Part of a small language model's weights: width 96, untied embeddings.
Each number is 128 + 24 x the weight over its row's rms, rounded and kept within 0 to 255. Layers, rows and columns count from 0. Numbers have three digits each. The size before them is the row's rms in percent of the matrix's.

# layer 2 MLP down, 96x384, rms 0.225, rows 0-95, columns 64-127
104:096142138124111067127148113115126122091117142115145123095121148150124101140104117126102105132105145094109116132139124091096141102097114130131162119163144097155124117084115141150140116065120136
100:116146146121173090104065101140134155126105175101138120099142093111158128124120126134119127135164128118125137072120185113116075085151145143139093100124096169114143155168102124119129151137113159
093:120067127191148105126147118109143128117129133123167106122110146142149096142106154090105097106090121145106178069143089142098135099095148153095098100129085085186082087121118099144131099114119137
100:168139188108123137145119165094110115166115080169114139157089175113128128136149162172098145102160175127141103135116103142120135108091127136145143118104109099155139101143100091119127077163141108
102:116115148124136110072134151127154130124112137113139136157141144132163123115123098160146140167102137144099157116149171141118078136138112110085169108153118155160080103104148123156123119155120100
102:167114178107130126093103109109096142105105141119075155131141114111115167125105107142174119145159115120178133103151086117122159130096146146103131117119106130071126137108144159076150089144121105
104:120139123125144143161155129131091114118111189100129098143123071136120047139138117137080136173118136105131156121073146138130142138148173124118139107152096174114115139169118151128136130154159158
100:148129098086152125111139134094133132149156118179126156096163132134136161128132171123131159120131104126140136070139109135141129108147157123131110102119094149098143073135183118132143137118148128
107:134113121101135095142142078142157154127150119142128136085157099147097170132093159137131092114127088142128117121116146129118124152116110100113134157130192138088076143099130147171116120132089137
092:126126117137128116119162162146141153159103111109149117127085161134131134145154136146079156176098177132153111146128146119090100140129115172163126149115073128177163126145100120114130157099137113
107:159137132136116136158166132134132152144137132124108118149090157124080153172140130067115170145108136132106128119152196118152100112156099109135180101159102144114104098147101117097106128148137105
096:119130077121100123160084126106124132121128148150153129156152091151098131141112142106110132159130127092128095098069149174129122109087099104124155098106150102114124101119109151189159139144089112
096:111144092074123166113165117139164122121167128171164135154157098126161137145136145150155173151119165101134096146168124111108099131110083134118152116137200120146128133106087145142212118145138086
105:125119121148152177150072082112084069123122115150135142136110113117171055133095071124137142099132117078118099129113097123128128104143129151171162149110171099130102078151113090152162157128126160
098:128135107092140153097179126096161144094094183106139127119099150106149124092134130136139146133151137130127102115110149140128120086168038107080115101131102114108106106139155125104123111114155139
103:128074115107147151134122127139124140108114100117142110138146121106133120143117119119161104100120128111128112164119052092119138130127120143146166156123148145102141159124112139119142113093133169
099:154131117090129130117102111119097125114119153168131129141145163124184127122073133133110137124125158125109130111180110093088144182142119178141168160151185113109188110119160126101132130140113096
093:117104127108121137099159122140124137076101108159123123103139117140129193144093124124134153107117136084127132104097104161110138120157116095096155127137153110127147121105129123130137092142147097
099:128158163097122144098190098144144134136081129091156130174125095159147205146123146140149140138102118137130135150137157151151129121140110139147091112143129116127112175125152147135122153121125105
098:100132137151154162151164117138134134096130097140119135129126091130158114148083095137150097095165135121111140133129152109137147129137147160100126128123185170123145101131075144091116105121098118
095:141128115111129100125102107146136123128121131118138190163146104102135173099144126119148151140150128134140162081137152101139170135181106105130169163160146132120081104117150112144098147136129151
101:123108084162101124151129129112116134138113156166094141119128106126067198185151109145132136127139156101087147105140141136132077109103125175163191133140134068128126142132132156148130120122092136
099:139134155128122106127134136103144158129119153170127115111109154126152122135137113141128167095115143145124091179100092155145141099150116127153120101183097147124131128124109118135121146162096171
099:118149118178144124097097110130112118134172148141146151142119117094114093154120143131086135132122139115148159131179111089156152128109179118119103107130073141139104134133065188109150166103145129
099:121124102148137177101102127129126122124104103111130143124136143135099126108164100138139134140133130155127170136105103138140102147097119106128126160174162144147131156138147146067141146118112148
103:154138063087111127177150138094128101093129061127093118103155123103152091106110085113116098117108156128120169159104168121134131143087110131130120127104136128126092119127180147141132093131125167
104:095137166116142169134097168140066106135152164108141107165174142118148107156164132158131113127113096114139125178138142197106117124112145079161071162115133123172092094131081128129112117100098152
104:167134093130143143147101155120155185151132183139096110126125136127101127113150138187112126160160113119144124173150142132113147136068140099096081137092120119108126125111110101141127141143163133
088:115119161124136146112152122085125132159124141112156133085134062127103120114137132136163101161157146095126145102150096146130154127108121125093124139158169136116136081128111106120121094127102113
101:108133162109132091147133116112138137177124136117146173137136133111168152106080123154141125087126146122151117109118161143135152126129133134145147170159148130111115129136101153140124112106140143
115:109142095105134125167097154111132108119097114162099134082133125138148094184126141142087118125120146133099118145128163141106115108137122112144136108118125133123119089129131130140130091152134121
099:123132113152131115115134140113136121106157121128120107110125142097116203141168128129121163084109095184131152149122058129124158165103147176128158108152116096091138102096094142152195135105173152
100:156137134133145083102175127108138096140134154071125132189141144104107173159116115090072114146174134089129137146106137132127112095144119118160126102089194156149119121143125155102103106133104121
096:129160130132105098129120154152117138094174128119121134127132137106128185116178107132103133157128132127152132136116112125147155101141132100119173123127105125144119091104146128131114126115154094
096:129096150128136154086133147129115125113108111106118148160100121144111206154105146193146135140107116147123121155139158203099135125076109129120113145160119110136134134127148137124106119133124126
090:125135129161099122113112124146133094135124111085146155139114148121157111146106113155144128097102135086121092068133092130164159107107146113129117115178117132142071122110137159106100108140154146
093:172129120104132148151138121104142117124167179068153141137144137128136109133096169110158157094136157145121118093160140122145103113139124084125167165133147162107123176137121153136136130121135120
104:167096117116128133123127093110122124105111157111108086104107150135144077082115149130133114155122140130121167147083148118103138144124104133105116127114177118103162098125137108139105108129083152
104:134133141103127120143111177111101130156118126135111127140129100123165096150123128078145153106145108138127140138080145137114112138165123128128115064115078120141073114140119112097151091162099084
101:137163098075079100115126117118143094137117104137158172094147149112118127152127155113098130139119122151108092125078136129124155180141067094130127188160091065135114105134100141143122119134128159
102:169142081104103126150145166103107134137112148139113139110115121138149102119108157136125162149102131110126096166163137185107118143104143102117084130120100123112181153131140127145141115071097143
098:099129206095141151095084103163148120134127130125091150112159094118090035099089146132132132143094160138110150127125177124127110147128132133193123126126158118115144122109163139128093115159111105
096:128114166124133188104119139132162094124174113090180118101164121160134172117099094130102146136131124113145115135098105108120123126129136103119144141138173122126114112163106128166101118097171125
097:124133149154149129129116156159092111143103180142167122118101083139129153137141124105136122118149109118098178173127150080134130137151136122120128133140102136133124106142136135134138147149080134
106:119128125131142147141116122160136087102103115061099160123080141136163118155159122156112112102144104156155134157143149141122135108145111168131138112115156135133162141153138143108107139163125093
099:117142151128153105169138103129113136140139138137171104085176089128143081129173142126147118126136099117121143176135098173166109138137107120111134147122134127133144093125198110162159137140147142
099:128102095148099151132153155107158141146113160085056132109139091133130110111148112144077106125163168110143137152110115143140134128162072101153112094155118160117126156119146157132104092092118112
102:107150177103185130089135105144129137180104146130144127138126159116150192075146127098097139132167165154142138122174121141111117111110148132126153119119131121126129092061111132138157122147131168
097:092112114093104114089137134135106121131123143098121128119125098107127163096110122123141120126124130112111135112133165184128135133141119127116128159132149108138088175129147121136132123129121109
100:095128159139112166126101150112144094123154096153129103126164143147109103100099107099167136113190116097143143102136122164130133099144169099173120111130144128140126136137151137165110092123134136
107:147091152127135151128162093110088113177104169167152127139122091153157121133106108125169146115094115128118123176110140095109128153140132137155156133130120155200134117110113125154130123121097102
097:157104094133103117103172153115117113101128133142139163149170127125151077150151140116077127135119121147134117159101123172125130061097160140134144147117142105159135129127137144133143110082095150
103:125104122149132103158123112122129082108131132186134119127131104124122121106119143087126129117108111145133109098123172174143137111145100059106107140151088116107129114115122112119171149144124153
106:109146142138156118128085129155121121136087145126134076129144144118131181117130110134089103161167136129099128114130108087124115127094124173127147164126094123163087151102079138146110127100128154
101:116124072110107118122121138110099085129146112084118135114134128124115185141124123153137129106138122143128110146140151152096143136111136126146121106165152080152093145116162122145122131124142122
094:136107140102063109099143111121125136118117132106121140129115121122111138127135128133178179084076140138142120117156128142121105121119159141129167122110132151118130107106160156150145156125136126
110:138145137123140122082126109157137082170140128126161148184140149123139153158125124117116101131134126159128146111120141100149137111150140142201141102117119140137100065119114131109161174103119116
100:136119136102157125126108131113128148132175122104127152149128105150112147114116074100128142125143100103107072108131130101134085140134118115133160148141153127162149108116164137182121157119101101
099:135106106100153145139127145135147143132116176156136135164155135097099204095121122099142125164102132091159101132094116101110139155144158124104145129104100138164146113148169151124175191131170140
099:117135108176104142109135148130109177149112132134114086123097135099118124159186089087143137133111124131116095122125147100153172098163099148131087117145118154132106119138124144178129139109122122
098:132122133101126143144133105136134117137097123140104094135150106131114184134097144127122123140133112122101153096151086090130132147078136124130111153124106136138144114114134113132091137152187138
098:139114174142171129111114127135116119164147137106143081144102137144096126122139090070136139113121115124128151164121101109125147119137119128128075130076088131094133115131090168128066143112096087
099:133119164151109148121084142101122135138114109160091106130091145097121150116120121092100115168111105160130098112121071103166077163135103138134149154140123129173151110130125155144136138141142132
103:148157144099128130133126112097081097094143135135129141170129133113139173117149136174100114143125095113116127135114136114090108101111074098123121133109188112086118095070104075125126107138107118
089:142086145133148096115152111108103103139105113112139140149123153143147125124151137136138097139143105141140136077107097101146225128125163122107132081128146104115110107136153091103173125090155139
102:137130168110129143103149118121113144117133127135124067136126140113103143158111133140131141146108146086103116120123151175123113080109163110086093093139149123116152086136146108154106083097093136
097:112090131104132142097133111161134150110165135100143134140168131132103172125113139127166144143124131127138160113094194155093136136157121165135156123137167162099111097109141098188095143078115131
102:130123088123134154138092133131128117132150108132096132103163128149159150111132176133113140193169171169131091144163136068178123144095155130108174179136144128111189154109103091135154130150116145
097:106123129115146130081130144148127131149116112126142175133092166114132118100115161136087125156142099114155106102147081154108137161115106160090128140123100136114128141112149161157107144153115123
104:104123161117083158135136122143128119098112155113120135115179121131098163099134146114140128141122204139165120160122167107149162121146141136153147133152140127136120125160129146106158192104161142
102:126105115106114120108128135098098113134112124092113125144123116095139160169140129127158120161102178102148139157141158152123100137165159075112098166154153153149138126151138111104133139152147134
103:088137133139111134148080139143170172137151144119135134167137117121157175152111106094108166096102108135134119105101153128092116127160146112176116109165139099080100066135137156148135106113107128
103:130097152098111177159149098120128104136117123116103104151124142105137144099115157158138118161140096176141170114146109101134157126120170127150143164107152139142138126091132160144133122135107100
098:149092143122090111217131096112089133139136133118100124119106155154106116144113112139145184128128127120117110083110145145097161118160141133107133136091111134138159124143134082155141104124128118
098:149164141085130124095103148171103151110121140131127110115148116103123122135129138145127162081078138141118116128124147095109135154136110097127131120121124077137093125126158108132111149102140112
099:124151119153126132092151090131096117136153139142146101120112133102150111107131119116160158122144106111121144155156100147180096131120182173143152114120124139150125117124122101144152162158108143
099:133122071069109136128119142157167149150154151155115134116096104139129128153156102128138142117127104133120112136076147083186137130153139085109161131119126149142130113142126129114169145134165134
104:156131154168155157151108084131101115162147104149140121130153136138118146090106073139119156181166144175144143134131164150135146104097140107154132106124061142174155142138122126160154117139161148
095:128123156131086151165100147109101089113137096175126109111105108118126100130089109138154119147127099142126144174105140121153172085126126100103134139102141101180137084142179086126123084105131111
098:210135115111083107142130140090145130128121101145140166137133128141117068156092165125116112122151138107143124145119142135151132152128152130126110158123142132143148128120131127133114122142143110
102:099151076161137123098137158142145075096133131131165133109146141136115141129102125109132119136140124120140159147104166151123101140163108125123087127129102099139102119137101080162148175091153155
092:098130146124136100123145121100116125122138088147081159139110138175171101139135127128087162116150159136121125097130136150122157106129109150120131157130147152165132115096112123083076151141109124
104:141128167143163153112113136137126124137143123157128133149107116091113179161117136168127126098150102099135118102129123109081184110103103097156122137087122113125057090116148200104136147120117115
096:128110156133131148075101123114111168119093162119102177103132135125108116130145135089092154129136144153136107121168138146152149123109130154154102112126148149133134147130111112164138123164099114
099:087081158142151145149164071146145120127116107134154117107137123172148175130166091090155115142168176132146159114130121099103166117163148164169127081159196149143164129088115159131096152104128144
105:102095141086116152109104090102199126115101151072087112087125147102144170137146112131097109127112155102138101095126094139153133076159142124118127111140205139131129109144175124142128119108115146
094:093114107137148178145138113177128166167123105129117089113112153135152126152109113136119135108162127087130108136124102110147084140124108117066159141120130154132129120121093102130113104135127179
098:103131125147174084090124114115121099147151111129083119143108148137164108166109148169088109091192168119137105107158127129159131103146137129152127126101107129123123141110122141145149165111156121
101:107124149150147128153172117124162108067117107139134096119126111127136104143085152115122130146146114126111073136139128108146145150135136141101087136118094115123101157134139110083116130119148154
094:145109122129140111140195164124138107107140156145108120090118088096129075149118125130116095153115141127120088142148171160090093181150125100122099131132154135143101101156125117173108087088088122
103:102112147137110146135111121116154141119098125193140128093098110144159102158142049142084126131115107138146149142149100131127127099103134127127116187161066123142136119129137189185109157106128099
097:128130118142166153130153107106158132127117110108105119092114138143148122126118120156114131145079066105125182108142101076150121156107139139166116136119125149134150113102169142125121116104126114
113:121134140142129163125176139120084136136125144141110075115160123107128171145132141202122102145114149119118130160123091162140135085127144137109128080163110152130144122140149090135120140124102128
098:130108108154110161142105136139143091124108177159144126157107155146137138070179193115104142116103114150108124162143131136141135115151096091148152116117131113123124102134113092154164132127098114
104:133104109143132110087133106145111141139163143139137121146117111102111066163164130118183149147135189080113137165112098141112129097110186133082090136115083126149121115141130100120149162153108145
102:141100135157120152086155180163166139120128114093144114143131131142146159137154142119155138065123129130131124066095095130153101127167095115172164106103131154135161103103096130135145126134124096